Part of a small language model's weights: no biases in attention or MLP, 201M tokens.
Each number is 128 + 24 x the weight over the matrix's rms, rounded and kept within 0 to 255. Layers, rows and columns count from 0. Numbers have three digits each.

# up: layer 12 MLP up, 640x128, rms 0.292, rows 495-614, columns 32-63
# down: layer 12 MLP down (transposed), 640x128, rms 0.272, rows 495-614, columns 32-63
# gate: layer 12 MLP gate, 640x128, rms 0.274, rows 496-615, columns 32-63
up495:124098135146131160109125115131111121146143156148074157133185092101103127128137101111147110110098
down495:150117140136138120133110149135140175158099152167150119124128129138150147104077135119129147110102
gate496:159165129109142130147130114131115133122117135140114138163106152145138134130127129146113147135113
up496:138171115110141116128131104157165160088149141132112134089129150087102110141116102160109144165107
down496:070100116086155131158147071066123096153106133118107127108135103113146120131112154128122131154155
gate497:154099066128096098084131142123111110156157111127137161162130145130092100062080125149162151107129
up497:126122144123139134180163143130158123099081144112132124115170154105117130161136176121139173111153
down497:156139107131132128146137105123135090125144069117137122119110097117135133148112103072142100166134
gate498:125118144135114151117105150095151144123139130105130101152142110089101104142149137178112106161131
up498:137119166178127105139165106131123126184069084112124113157157143118157144193183123134114101161170
down498:143131156151143140110105137134181148132083127163116101154120160146132142080090158134157141089122
gate499:154151101095108118139127119131095143126129159089169153112111131173130175178176085135107150127124
up499:171088111150146121137101191119091178097161145142132142165146153123161135108092137155129124170119
down499:126117139108153168141102124134136167095098151104160136138170136157094159162117100123126100174152
gate500:145111118133133134123141126111144145106141167086119148123150149156141109140088150138140127163114
up500:163168098106136109119093116129084160165130129172141169121177093130114139113139139137121110162141
down500:177118143152158134119144178134154128135129139128117116124139162142095143099122157136107138152115
gate501:127142124115145141116162139164171171128152095134114110133129164151124137103121115132090115129122
up501:146119161193150139124139106079118122128133103154102074132121135117144116106089071135149127137133
down501:164124135145146084138144097104119117131115136149129124169110150142123121070115111117094110119108
gate502:139127124172153155125173109166120146149101131100151139113136107129145114131137106180138138135153
up502:104173161114146151121146143157116148145158134149180109119121096087111121163134137100104182141124
down502:123149060158144143140165131103075152108170114113142146107145135091120121150170196082083132117124
gate503:139139141100149147112144140125150082126157152127101106101136146137121133141137180124125145150155
up503:139107128107171059114099112106149116105107167154137133127086093111121141084130155141147154139092
down503:118130124110157123094170121123130161110125124177099163124134123126133173129135140123076138127177
gate504:134163099153125090119150148189118132146133098114130158138129135121111121191145160111139155170118
up504:148151128101124116121132105139148121123138155168141160131166119130182133069156140094119099123156
down504:121095144120146144154140111120112106127107120122170111133111113158152139122100145113151101118133
gate505:140139140138089154175086101134140127158063110138193146124118125154084131141115171153080124126113
up505:148078141145132118097121126112135103105110141098157167079119133113106097106120106150128127109128
down505:101150162131162114148157119147107078176095152148111102159129122145166107158124111166153154085130
gate506:180138160119133177117130173146126140140139098114159169108098154120115091147127148119119143126159
up506:123122129088080153134147148109118153115121127140089091139125129138158135124146124137134134130115
down506:109110153083088132141162106095143145159136159120159157145099161156098160113115112118155132143144
gate507:127156091113151159130118150147112104168126142090089146094098155159114150153114148110134099131122
up507:143125128127098146155107182111152145151152112151126145130143137097154092156095125120125118123107
down507:138140116079149094110168173147122142118119175105139140148153136135119170164143122137151147115079
gate508:113153111101192091113126142144127105136175128102145155145110089112154131126107166147129123115152
up508:183141126112174117129139107125114144149142120133167122155139106129108129129081160150120099129122
down508:145125109107123150093118180125130123135134146125104096125141112152159145129124143177111160131119
gate509:131149118151126131155125135090112128136151174120154094099154122107101185102107144137109150125165
up509:107081144170133144113134096134117085102116097145124159105126142139148121133128098119126173135134
down509:093155135115092113146126145134158103127109092090146149091145145116120115134134108135119146126148
gate510:128176130139154145130176132139124107117130149144155132134157138133113133076138133130144101128145
up510:131189122102130127107099118158122119146137141081089111142147108138129137139120129109094103143149
down510:146100103143130136136162141131145111115099081121123177172093107145152159108117128142156115120068
gate511:080137103123140153126129156107150125123136150120110103157150119093144127144174163111103130117095
up511:135123122154129129132171128149112100106152210137103148144106083124098136133152119100111127116106
down511:119125136159143098144144110182142114140148141151092131124183135120099142075185159161141133121139
gate512:126123175127161103112174165146106103093126128166134116162158141126104123121174152147148130177118
up512:106112103130120112121180122145147134119138121130111129142090122127129143100140145126118072153142
down512:152110086076108129187106142088106126125137150127129107085149103121144126122127130119137143091119
gate513:122083140136109135198129166133097138144136131098143136126100127148130154149081098120154122125123
up513:134085132107182164130118172155104131115127114148119106112180112129091135169116117154125165107120
down513:132150146177128119100119108110113156154147149110199163167114109115115131167109115141116104171124
gate514:150096104148159162164169118112112101102137101155104145145148112149145116094131120131123143156171
up514:114098162135149093155151157138149140120122119145128120090140143135128132090132107137117073127166
down514:151122118123120160123112121123088153132129137132167137094144140147089142157137164165115152122069
gate515:132134168092143139121165123112147105162176103159181153120134097129104086157128128150128139156147
up515:139151111080149174191181136137148114157120104099133081138141177132125099124165115155167119104108
down515:151170136161115095185115144149146140104130090158066105129107145126140100140124083156086109112109
gate516:096158117100128170155156129126123122139129096062123105097099127112083151142139165133157134121091
up516:159119113148124092124124153111127120150183109150089111098126116118152102094130123124095100144146
down516:110137122138103124156144120102142149095141099109114122167131088116092165142131160116155109098158
gate517:157128133147109146124164152107135154114092103115133132150133127092170098128138140114123069141122
up517:096103142129095120156121160152148100102090149100123103106166133164113106144119092133167168109152
down517:092111173146112147137167146165181130134128123090148110129118127117100111130138161119113130144123
gate518:112135154145083158119120102127145132112110135114173119130075144095122116164165155132134136148102
up518:127149095116096112100107116127120097151121111122153137149109144148134102152126095162141156110119
down518:131107123117172147090123137092183111155118145133141149139148110139149141143142121147135111135169
gate519:122116155152120141124174142056123141133114157151127096065146125169104144145126153161124123082132
up519:121136117136143118119087105116120134176123172127121108126118097127112112156148125122120095130163
down519:125135133141121157128145150158177185100167094114145174140135129146153098102131130116152120143127
gate520:134142109127137105109154099123125133125143139167091140171137158152149109135159130093118138137162
up520:089143126114126136126137075114150139136086165114109097135148144073162169159110149147109145144143
down520:118102114114170129126154159153151134134149153142114151145102111137094142120139113132143118139101
gate521:117129142159140146102104125134108135125160134112160132103109108113138058097127106104120118135131
up521:121148151161130091106095125146160145131117114129158094132102121157147114099175135156165115078113
down521:097104135120113150108136130153178116144163124134125109112100162106094132124087138136186123160113
gate522:152151129109123118125178133145143134120121117146169122136149123137133118136149107119130176101146
up522:144140119131126093153169127139135118126126097132173122091153138161126138111145126143144124144106
down522:122124145164081099152145125124104106137124156129112110126159133103146146151139110105104091128166
gate523:128128132082182163131100114139136154122164148081113128131109151155127136109132101140121098104170
up523:111121114109150129127154144155130134089133166136154125131129111108119156098104096137138172156152
down523:170151122132113076136151149141134148135093153114120111149135172120127098131148110130123120104081
gate524:150157134154153095115128122185140139101107121115150169130087101160122132124153118110172133114120
up524:081135157149135139109101126140099141099152147169133108115104142169141108115124140145113114142102
down524:155168169136112135078143107149115178128137154122144137141110120130119141142125163100127114145124
gate525:138160122124123099123138146120124137114135119087194138126115120127140091158152098131152124140148
up525:133113129118114175143113100157151138142130099129120145135130113158131141117088147190122139146075
down525:149129140157169125092139144134158189111116132138123100112115128119131164107088125149161127147108
gate526:103135109078109098121125126121107182139142166162147137081072118108132151141142109112147194106171
up526:094145144125092154152159141068130185133133126108162143134130112160148150094134107152127145117094
down526:122142132090102135141100114126118163147141151138144129156090159125111120136165111115187133123112
gate527:166095123114110103138138137121105137147136153134158123109096119123147129128136114113101094109135
up527:151118129125120149149104128128164131134162130176129164120061131140122132108141125095131121146136
down527:109124134126120147118104141144142131139128084123100146108112089139139122169150139152134157151121
gate528:143138115108154108105157151126119147137148156146115126151083095160129080101117123131113120073150
up528:145063174170150132139159123087124141132130142130154100157133201093131156146096124111139121157139
down528:129158105132152133114134151147124119197129125109112150139124117127114138121159128139119163086155
gate529:126148138124143090161165128115175121141108103119142155143130129116150086126149131132167148117146
up529:113147093136152128133108085174139125177131110122144133112126104115156168124106103189104102099107
down529:159129144156118104152159094112084153142137123138143146134115142113142099139161116116102160133171
gate530:107111090142107137127097102174134143148120099160111169130095126105146123111152103174147176126105
up530:147155149115159119128153133094087135155115171137131100112092147140112129175104124118135098140131
down530:102049078114152105184141120128097107113119131159084144161132144110119169120129123113104157161137
gate531:110113108140101112098140141151111159155161151138084099114128085131102092126121139067116142156111
up531:180120120163100174132160175155120157129115121140095129161151155139135124122142120071170110119111
down531:115142078099096110187085166093126132120142102135176134136091126144140118047161113147146159138108
gate532:114129133120136146154160179135148102092113160099095106128153088160168136154106131082137157134108
up532:093158099109139119154129122081134153098123120147110166125196117127162129149112088099177132135101
down532:109146101143148159136127135087137174104127124146130171153103123140152106133130088148152120120123
gate533:168117156130103140146154163145106146159149133129125102169129111123160138099177115152111173122164
up533:169132140144097126127117121137140107149129124112109131158134114132144131111127100118128098162142
down533:128104137120127150154174126139088103139131165142157090098107141149168110137086105128124067113127
gate534:065125118122140113121136124109117116171151118133134149140154094138137141111144117163143126080145
up534:092109128105133111114106125194167146115133130135124164122164127134120125124122142192109118119097
down534:114126153148154128165119085152149109141097116107101133146158112139159106154129154083173134162134
gate535:096131145099126119151175112102138137118134119131138093162115161118101128147137141136104091150126
up535:106107106165131115155138158146130135127119136133136102098119139169172111122153127127146148086124
down535:156159098157149141167089084125096109155102113151154167106148112110090120157122152071119100152093
gate536:154120181198100137121122124129123128131131112124143134109142124142129121113133161141127165109103
up536:112129149112078121135108139111138108100113130136148150079120116095105134145122103114123110126106
down536:072144110090130132123135122118164106141071150102077142116093152122110170118107155136140150118131
gate537:129108102110123117103134116115087099153092118105111122119144102128148174143139099079118098121107
up537:113145118151106109140158135148076070186146132133135119113186080095117114133113117104082094117102
down537:078134070083153109166108178115090095077123131150096118133115111136138135116112104115136125130151
gate538:160078141163148120122126123116149105086129129057164104134158159101090145163125126123115104080141
up538:121137125158139110157115137106102121146132169161163168123095135092163111158122094150137126123076
down538:114136162103164167115088154116161103115123114137135132150114070130169135083145130167130130157107
gate539:101128089135113166139098136084120122074168158121101101136145099099129092145134104132164104160154
up539:118140128104141072152083155131151112121121095113136140118158119107111131123114171127118107121112
down539:097147148150082140112163113117081127122106126138141152137133135144099157141096103143191123142150
gate540:165146113106126133124102116152107156117127134114146129153093125180140124140094095190119130151124
up540:079118109116132157140126138121154115128147155103105169093148152092145117109127143106181134127162
down540:132134147107118112166105144115158141092147113123136129118128096137107114063188181097142107088135
gate541:125134103172135167147162099183132153190142100140141163183114133159116126093111122143152130122141
up541:173106143098127130122123142137080088118142106122103151126131121117110110107157149150098070139126
down541:125137140133121112159120139112127112132137131157130099136115098137142188135165121103177110108136
gate542:150127123125135143104137156124171098075137152096111118125084109136116140173122104147118141161126
up542:179119120137117151128169132128077130159118129125107115137148133170140146121135124117111125124126
down542:141136145111130142158094145110111119106082083156145146166144112091147151121159101158125141117103
gate543:085107120130116090128141093123138123127123156098123185132157170122133111116152135119136113143121
up543:111136122119120118105135122132150142099140130126147148117105157115118128126124110122137103074129
down543:123142190113143152078122100146135145114109155102088112151130161149142138144164113096137133135167
gate544:110158100130080138122126103182118143126128107140141123134100137145126115111154120116096120109134
up544:111140135139132140163131123120119136106123120122126104101133140132190127146122106136112160122168
down544:082112164105106148073120130141153118124153121114124159150158109150130116111114101109142080102137
gate545:104128127103123126116118126084105118158140171135127142154114143156119147101106138093128121081141
up545:149081133159121131145125108105120135155120079142101123105126121115106145109130152139140155149141
down545:098134139127091165157138081137088141093153150100154185093116114152113129073133147123111115127129
gate546:148126100114113129115077156127124090111126124115110110098129101085099162115161139105153120097140
up546:160123115122084102148126130119136107123081143143132133163137138091182116088154113092135137117093
down546:115139121114138121137104182135137075169133163148126150086144170149149126120146126133130176117125
gate547:127129098083099107131092088163149111119158128155107170154139105107101182115132124139109116148150
up547:161127152087127131121142102176113118093149109128154145130135125110157096129132136128162143194137
down547:115148163158120133113107131123128113101142161062162094164122148112095141127129145111162123122101
gate548:128122141136164112109150112118119135145125122088129176144138106162094162167105111091136146124132
up548:141147152120153111127140134116104158191136155110125129165113162117106169199160143128105139116093
down548:090169092133145128133107148111121094150136132132121089138144162098123106113142075119154165118172
gate549:136136191114111141129127148159119112147121125157126141153137166110151145121138145134112128120112
up549:155122125111095109130132129122099146122119095139119099108159104123143136104166124097114142130102
down549:117107092111144140150100133129137137153108140105107135141104155123092155112142098128140148142141
gate550:115113115154142119122126096146141118088139146167178106130109128135134138117145121160095138147195
up550:149125111148186151135095127122134072117139145130182151124158149116126149130102126121137114116092
down550:083094122118159094163156163146118126089131153151170131133152100146134148117131117146130120130106
gate551:152114099130120149175137147064073153126132143170141131115133134167155134174146136112105109121151
up551:143112125130145136101123238126123126142113126145167175106113122159106106156156127136108108095124
down551:108120118097118140165116110156133145125127081137103144124099108136107131131119096138132127175112
gate552:167115157151106130111115118144119136140164146107120162132156133094128094116139120132134124148137
up552:103108119116163147147138138169137149129118092156146148143127138139128134159145125150120154157108
down552:104097131122135096128125161123104117126128140099138158107107093125172138134120129137090134119147
gate553:091085124137112112171125089115140093105066101136117145118129113143098120127116148076141156159152
up553:120156173143138165165129111153151110114129104149113124125119112136140151093131110125123070141129
down553:127125107159118071134142130108120110141158129135133129138141143113112105136098147131105142118111
gate554:133150134126159119123122110142116156118142079128124153090119095124113146134126114109075105146144
up554:122097150151140148089140133146104145064152129162113118152132125151133161125179126107130114137118
down554:132156116149130155125084113120130098152142132107153135130136135109109125119106120097175166138114
gate555:092127106129131130151112176124107171107123132134151132149124158135137155151159159133152092180100
up555:090106144157086100145122130100151135122107139170104143103136135141117145112122137131099117107122
down555:101127138124156189121131163135115149124140152097128122137133129146099138131136103127149099132097
gate556:139066149155104144132153157122158136067109117137156126129164119172132155128153136109113168148137
up556:120111192131153166105117101136138131120128133088102122122167102114134145130150143152126148118131
down556:117161105093126123155104138178101079126174154148131116123129115118109125112129142122176119159130
gate557:093124144145113121116157144104116162126159132173148123088123094108104140114106128116128096145172
up557:113044144116110105121124131144127175152110095127132120132104126109157088132148156123166094160150
down557:139073136145141066139110106079154155114090103122129131144113120131103115114169150095070114150108
gate558:134149106121138119127148085101123147132156118132104085138087171126139087163143151121149135195109
up558:112123092131103159109099077145143146133149151153122103111111122149130138144134143137117130163138
down558:147148147104124103142140119133163097096133148138183141111107117128165137138137171124134155118176
gate559:123114110119146139124102146074108093130108141135103130110132110105128162136127108094144114119131
up559:144107131102170126144141111113156143125124159078155135125133132060158118129124098143125179139122
down559:171139104124135105103151150171118137134137127122127141145096147118138134116147149151089158109097
gate560:168151100129142092091138180127113105140175121118166117124115131132095117093068134109073135093117
up560:098120123158113103121145150131104085123099141112123130146083108137048090151099130104159119141163
down560:062140154142079111110082118138100089121120161151141149088151124130119084096174108131124106093097
gate561:101138128126092173109154115130104187136099103124179124126178121146127136093180164105125138125126
up561:142143100131151190155158145141142153145148104121158141120123111112142169098127114130112122113131
down561:153128118125094174111124186133150129135116103159120137120098132113146090098112115175160121149122
gate562:134131110136136115133131103186144150128136128158117123123078141139119111117151136153133154119115
up562:128123126084155156124143097138113161116099108054129133148161125157150156142117163092152080158139
down562:109116104135132127164111085148146119111112099108129133138127144157111121129081126099115139107110
gate563:103155126116080136107118178144116154120114112086109099126141133119124129078152110146137164181130
up563:133116156141133131104136108119145113155091136118145152136126094115091168136133143150112102142117
down563:138115125121112132121138128140154156141131153133144118152146157137135093105131083171154168122141
gate564:090103123110132132136135116114134128135128163124130151121115124117090112148140131133096112107163
up564:164102125104143152102125134121176097121113119090141144146104111146134136077109130119135104096118
down564:113107072132101104131140138131122116151157148112116112149136106107135121129158106136109133126153
gate565:138170136150127096129150145130109130110172114149148129121122122115110170112129124143129111137146
up565:114127136146132116158122094093126138134113157127146137089119097129140133118141104108108142122118
down565:188093147169144142149112110093106105115186104115158106159121114112117134140114104159164102120123
gate566:118111102049182144144115132116104164147136146116094097130160136133103085124119149173103134118153
up566:101098137123121067121103144095136137140118113122147125114163119111101165095114079167125166122115
down566:160091127143109096117125116127151071130150085130121115176148093128134116113137110120133138099133
gate567:117158092166124151139139159160114115154148137129105141099120130116152115090136129117159149142089
up567:133136113093152139138104120075075143103137179126173091080144152146090159143143120072127141114118
down567:169162097115132159125104170103125125120135167145148139151116156133130127140097109128158134142101
gate568:158097117156153114141117116114189149118097116137125147162128136127145097128125146119135163096126
up568:124166086148175115134088142152112151106088152148113133065127095132073109109105139116153091136117
down568:092145127147120100091117091107100093142111140150100120131142135087128140137160154056123103157080
gate569:163159099119126133152108130136146094129153125092133147140102152093118125120121137098113135146115
up569:127134101175160121120108186172133103115172116104127123120124114150151106131094169120078106107133
down569:104138109190124168123116134125171144124123160126130102104134196117139142145105131112170117108169
gate570:144135147133169151138111140083145109123140116103134135106107093092085148187167139117105150124109
up570:118110145106112141135147114112115074079137144154116080136105155132157161129134161136133096125115
down570:163127122121115077154141154116127118142122083138159119123102126063096139123139136120120121170126
gate571:149141127119132086139106133098132146134121127077123107075121096145136159146104178135129094112159
up571:117071148165119108099167121175118131108133171138106092110133108138080103108122143142127101157144
down571:137149114138126109114128100093138124120114132120113151164157131093129124130176076106062148114122
gate572:185125136095138117131134119129111132159119158075101126155136150085098124153141131121158156156136
up572:142155143152107091152115140150112143121101117168170137141141135127133126098092139134074134148131
down572:136116147163135153103132115138143132093135113104110124096102128114158133093132123120180144094117
gate573:122120145134125152164128120163097154106143114125120178150141149138130178119157182067145108147141
up573:150116112139134084107072181128104093132117148191126150129124108156119120129111082102129113090118
down573:127134063148118158131114140106170106113116137130066114175129122148104123171148114143136146125143
gate574:134101133118107123166143095135121138144143125129121167111118120140193160144119149127128121098124
up574:142142130102097108101118088083112126155114151128170125118099057085197117096118133117118141151139
down574:158120128088095143126101088113141114131131091135157123152098128146099113119113111157120150129116
gate575:132118124138128130111135124088117118142075114105138146112155124114078144149122148117149125095114
up575:165168123103133170162131171119118073176102151120138108143135175137124158129116131126097086177093
down575:130135132135136143160159123140141104157119147141109145108120134135117142111157185085144100157152
gate576:126086127130163082106177170108094161108128099109124143148121099159153117137112156146117134132137
up576:116099155164086143145131118115132078164119146146119116128128111143137082110142085137157113121129
down576:136138083099111159090143146137184129110090112130074148142127099091115090091125108095150151126137
gate577:163091088117106151107127132124152141135165133145145108124154115134173090121165108106135128133082
up577:080194105137104116136115109118098151109095149131098060143133120160091167128113140174133152123149
down577:091115123139148152141121154121115132160101165133109151116120154127124097133131132083117106106086
gate578:139126122113181092153177153104103088128106097110096169104084153096156171124138114160126117126143
up578:155083153155107105128134140145159160115149128144117149117120171145110157112106125131118121177112
down578:131127133133164131102086080133122118131140134138134108175077155139111107123100092131090085137144
gate579:168125114111116100126085145125121123120118140132135115123137120139084198133125114162114116140124
up579:114103134151085086094113149128125140135164106138148196138139108148149122098138086074147102138083
down579:121129151142141164133138159116145090112138136141111143121129098142144108093146140120124135136127
gate580:147110139114098127132131084121146116145146104128116144111173128087146149159150114139192109120119
up580:124114144126117095123121116116079137100155153126127133108160116136106109102127093155092132124140
down580:120136124127133149117166155091120113109129131123132158128146160161130102134113166135103156142123
gate581:138118112120149154120132151100150095155140107126146156084161118139143132112113106170140149158095
up581:164152140159126166141164108095153140139102166104094169133147167161085103085098174117148122130151
down581:106139072126129127086089119128110148126148128104116119173124102084149133137129100126151141134097
gate582:152153112123119138086112116145134106093177115099127151123116132124144144095126106110132144136099
up582:130124126174139133124121161134115128123124139138114168113175156136166120115138103130103146092095
down582:118113093131121116095124113140088137150106095111114144137127123126121139114168130153116101104106
gate583:112148151133147087128137114138150126116146143147122115142127102159133166120148126139159127116131
up583:115111075132134093089080124110168105124185143150099102182153088151122119159116111142167164132162
down583:119126048148089128181139097109152130136139121137101144146115141101161112119121123137071093119105
gate584:161141130131100077166125100098086138112132128131148123124119089124105150117141113105080136125108
up584:114157115165115075179115102133126127139159136149130106103073091119147071125091099130119137107127
down584:112141106150093132155133110101144139093155086129091121132134160141120162149106139115169152134103
gate585:089155137122132111101097136146141154112103142127101152157143135165091097127157127134142129135118
up585:180138143103093147160106134126135132145109148163109155149111145161122119148108145119193138144159
down585:150113149153115140147113167101163135114139087104104148146131124130129163132131145081158130115113
gate586:141140123135123173126130164135113133086116096134146060156138146142118122125172150166106133149144
up586:152155105106131122083115149159080098097156138114146147133142169110105114109129134160097125111120
down586:127139146131115134112153135120157128123124083156136118139153078107155155142148138106169121127113
gate587:117101088138152147129092154140132138129133120128147153161118150119101122093103117145119132165099
up587:133166126121155131183108167132141119141163118123174129146161124113105185142128151138162116141116
down587:155100146120132097117140140144134141100133144156120099160120128175111113055143096142159124150095
gate588:137117109163103081164176134131110121152144161118144143101126134121096128093146102118150112106127
up588:088173143156124136119112116112127141135152112145147134100130105110130131139100119109127123131158
down588:160128123124088131073091144139130150096127154133132154114116087125094129078145098124094150109118
gate589:144129116115124148106154117100098156147151133111121126160138135134162117182163123113112090092131
up589:115096094102159122155072148110131138091101094131152114132108088131147118113155172126154130109116
down589:132145102119146115159138111160143123136143161163123150118131124112124135089118094142143143157085
gate590:140104105088114120103148093113116097102096121139168109135136155088114153147115091137126106123102
up590:140122095120138144145175187150138160131132130117122119134139145133141100103141130120152157123115
down590:148124125163122121153168125127142098149153164160170148125113141135126100122132155163119163116116
gate591:123100141159127101121140139123125142123093120112069150123113102134120146117142098159152140166128
up591:160158131131124128107082095141111161111171170180142123162129110169139121132112141125180117169164
down591:062146152154114150149087132172144147128126154153139116110120077148117172143094106144147114133149
gate592:159162128144137127159185136088110099126135113138132107148140205135158172151167129091151165137138
up592:120140129157141176141137143165107132134136163131093133143083130088137108142115175097125129129091
down592:154124118132120120133113123129130125169134141144132158148153141092152108121132067123131117135119
gate593:173129115103160151119137128178145130160127171102132136164141115097149135151117096077111109103144
up593:180140154140120164128126151103110130120098136127162150103139095128110117143126097086111104137140
down593:118090148129138116127135129102148154110155149116155140124181158138164154112117136154134127151094
gate594:111176128162147120135122139111145129133163144133151107108128074134110081120124152120149128119153
up594:139179143118164133111122143158141120126099150148097159110143135129138120157146122163121139169153
down594:126154105143134118122139121094139129162172136119151126136101106093138151115102137121129111161115
gate595:138137150127151102124134120143113109123132139120184106137092122147136158116160108127147165145122
up595:112182095104109133117099099098107104119101159128115099081117157155101119122127127151118122110102
down595:130161125151106119092145106135137121145124093111169111114114121169132113149116100140142165104145
gate596:154100116131113145130145130115123149124162157126131159134139135105137114108150153119156167150129
up596:079133111118156086169146132082130136081114110133143068110156146152096153126139149170118128122128
down596:135128132094116136107123114124118121109172126117107120108119141156105132149128149138149138091163
gate597:111114132130116156178127126093112143096074125094174095153139135128152118115144146146159095161119
up597:133138092122109171092121083107128125116129125122099127125145138139136151138102113113125157117147
down597:125167110116149110131122130116152139156137105143118111133137165124117131119137150127142104140119
gate598:113118145137079123119157102108081113137099177133150134100133125138144131122132143103105088126134
up598:168090156115120111100137111127102134139108100167123153148147114149125156097129128169137135147092
down598:091167109098095141162197114114153116116135145159139083150184145164131149102142162092148151131109
gate599:163129102098098115107169198100117157126123131145119166122144129145122107120158184154164108094095
up599:135050104138105134069191120136123126167117142121140140140195114143158121102139117116095119124153
down599:139105147128159138137093105109136143120137109148134130102118155084134150127134121163158165124132
gate600:159126187114148155136107141140152151108103084145110115140087138138094133120158103147133168084129
up600:141122109114163119183154144144149154109126136145106141123090105114140088129130120120103132113119
down600:152140136122100105092097105133171118135140166097151120121104147151133111137144127131155123105131
gate601:122098113116128133151133078160109157135149141105111107136127144139142134126152138139130104107109
up601:112167166139136115092110141154138120131188129169111151128171121135133151123137100129116169186120
down601:106140105113161116129133179172096126079126181150139139131124125142102153109084170193110108146130
gate602:154150138123166155119119148151085136135092140102151155149084179142146131114136152115124177138186
up602:121148137111133168125110123114179081107122111135137123132145154134151139188104151128140112129113
down602:156129102139148148073168140114096151131156131104094115114127159136173123146157108118132166097108
gate603:125121092148127164143124132150130144129143149082163135122098122139078105129152136163098111121167
up603:157117138124144119120108163126099140164184124127106115107131172117159187158123126148129115142106
down603:113143148133122100108134099056127139094132122119160122101150110125126110117129113164102104150139
gate604:092156173088136165111183144133111093169137125144103135116149120144102161146106128165142121130128
up604:118079120166131129165124154123131140100084107127083129093131107137141127097146124140131115118091
down604:139149107142105115096104125091140143131122114150118106182138100134132087132106113167100121133072
gate605:106107175155132162134111167187096117130149138099111126120114067114118169150132128149147138164081
up605:091143141147147075139139120138137151128128176141122137096113112173110132089119191121148149178152
down605:122138153147104159113127162164110126094148118113135121158125126120154161128096146132144124121132
gate606:138165137109170153095126098160116121156153131160134162128136172120134093130173132157117122138139
up606:117124079112075120104127094086123139119105118146123134137127115105159113165148138118111139104116
down606:113107112120122122135141176137184120129117128108141088141127130141114101124098176103127131107124
gate607:122113129146102145119098143136095182133119143121133128135120120139108101095142116129152137093090
up607:074172102090129097148125120085156139152081141100111134095130120093132138170111139126139164066092
down607:152086121094115088152090139116134162098124126074105118101136126143107142132122127133150117163148
gate608:063182101125147118112183118114113107142164102130094155084159093151072138159146118132177113120127
up608:153151176113151171150141099096126097169148140133111134113191123141110154165110095101095129117142
down608:156124113095141118152105070074103124144153125098118140150164122149118146110131120140169100094119
gate609:140141126127176172176093123139165113046158093138135141113097113135130079131148148121136123155153
up609:101132153168152122122172151135100111142159135141142121127145073133150125136145125112095144116160
down609:120110094165121104146133111163104084124165108121158099098085102133162104119087126140160163120123
gate610:138106122087092141114092114117133113144123177158139127097115090112131123128106130110127108103179
up610:106148108102137138139129114175121114086142130124097135119166123161156117090156089090089202158109
down610:163126101109168162135139105151093149152139117131088141125104136186131124131121102142178114112090
gate611:119114139140148130097089121103146131133093146175127163069145133097173144147115139147151137120074
up611:160138112124133096117145091172142104171150139134162113123074119167169139096114112071116148130129
down611:126163110156133143123153161127098115146102132163137134110138121170139164124114143079092132141109
gate612:145110139133151141154157157100161157104143125097146147173143116166117087134105097127164104132120
up612:124073190121120116141085118160120155115180106085124100104151140131114115141154138092102111101108
down612:138127090143167151115099153123132121138118096128120116151139131120127110153103131127129167110146
gate613:115137095143166193158111099132139163093180127108128112154106117145131117182160165160112150100133
up613:121161104121136106106118139107120131123158116150119146146124106142146142114124119143094093109192
down613:115116133126117150140143147125097146122104169136134112136122113106119122147108116109126139071116
gate614:108142094154121166181120125144097113106099124128119142142132097097160123084148162145114124150099
up614:097157116151102105170163127128132132138153129103111104109122150077122121122135090156117148174062
down614:153123133148144158137132098134124077118078139137101119132117135097126142116130131117090118143126
gate615:130167117098108114119109157120166135155108140092140112169117108119142115093088149143084096118192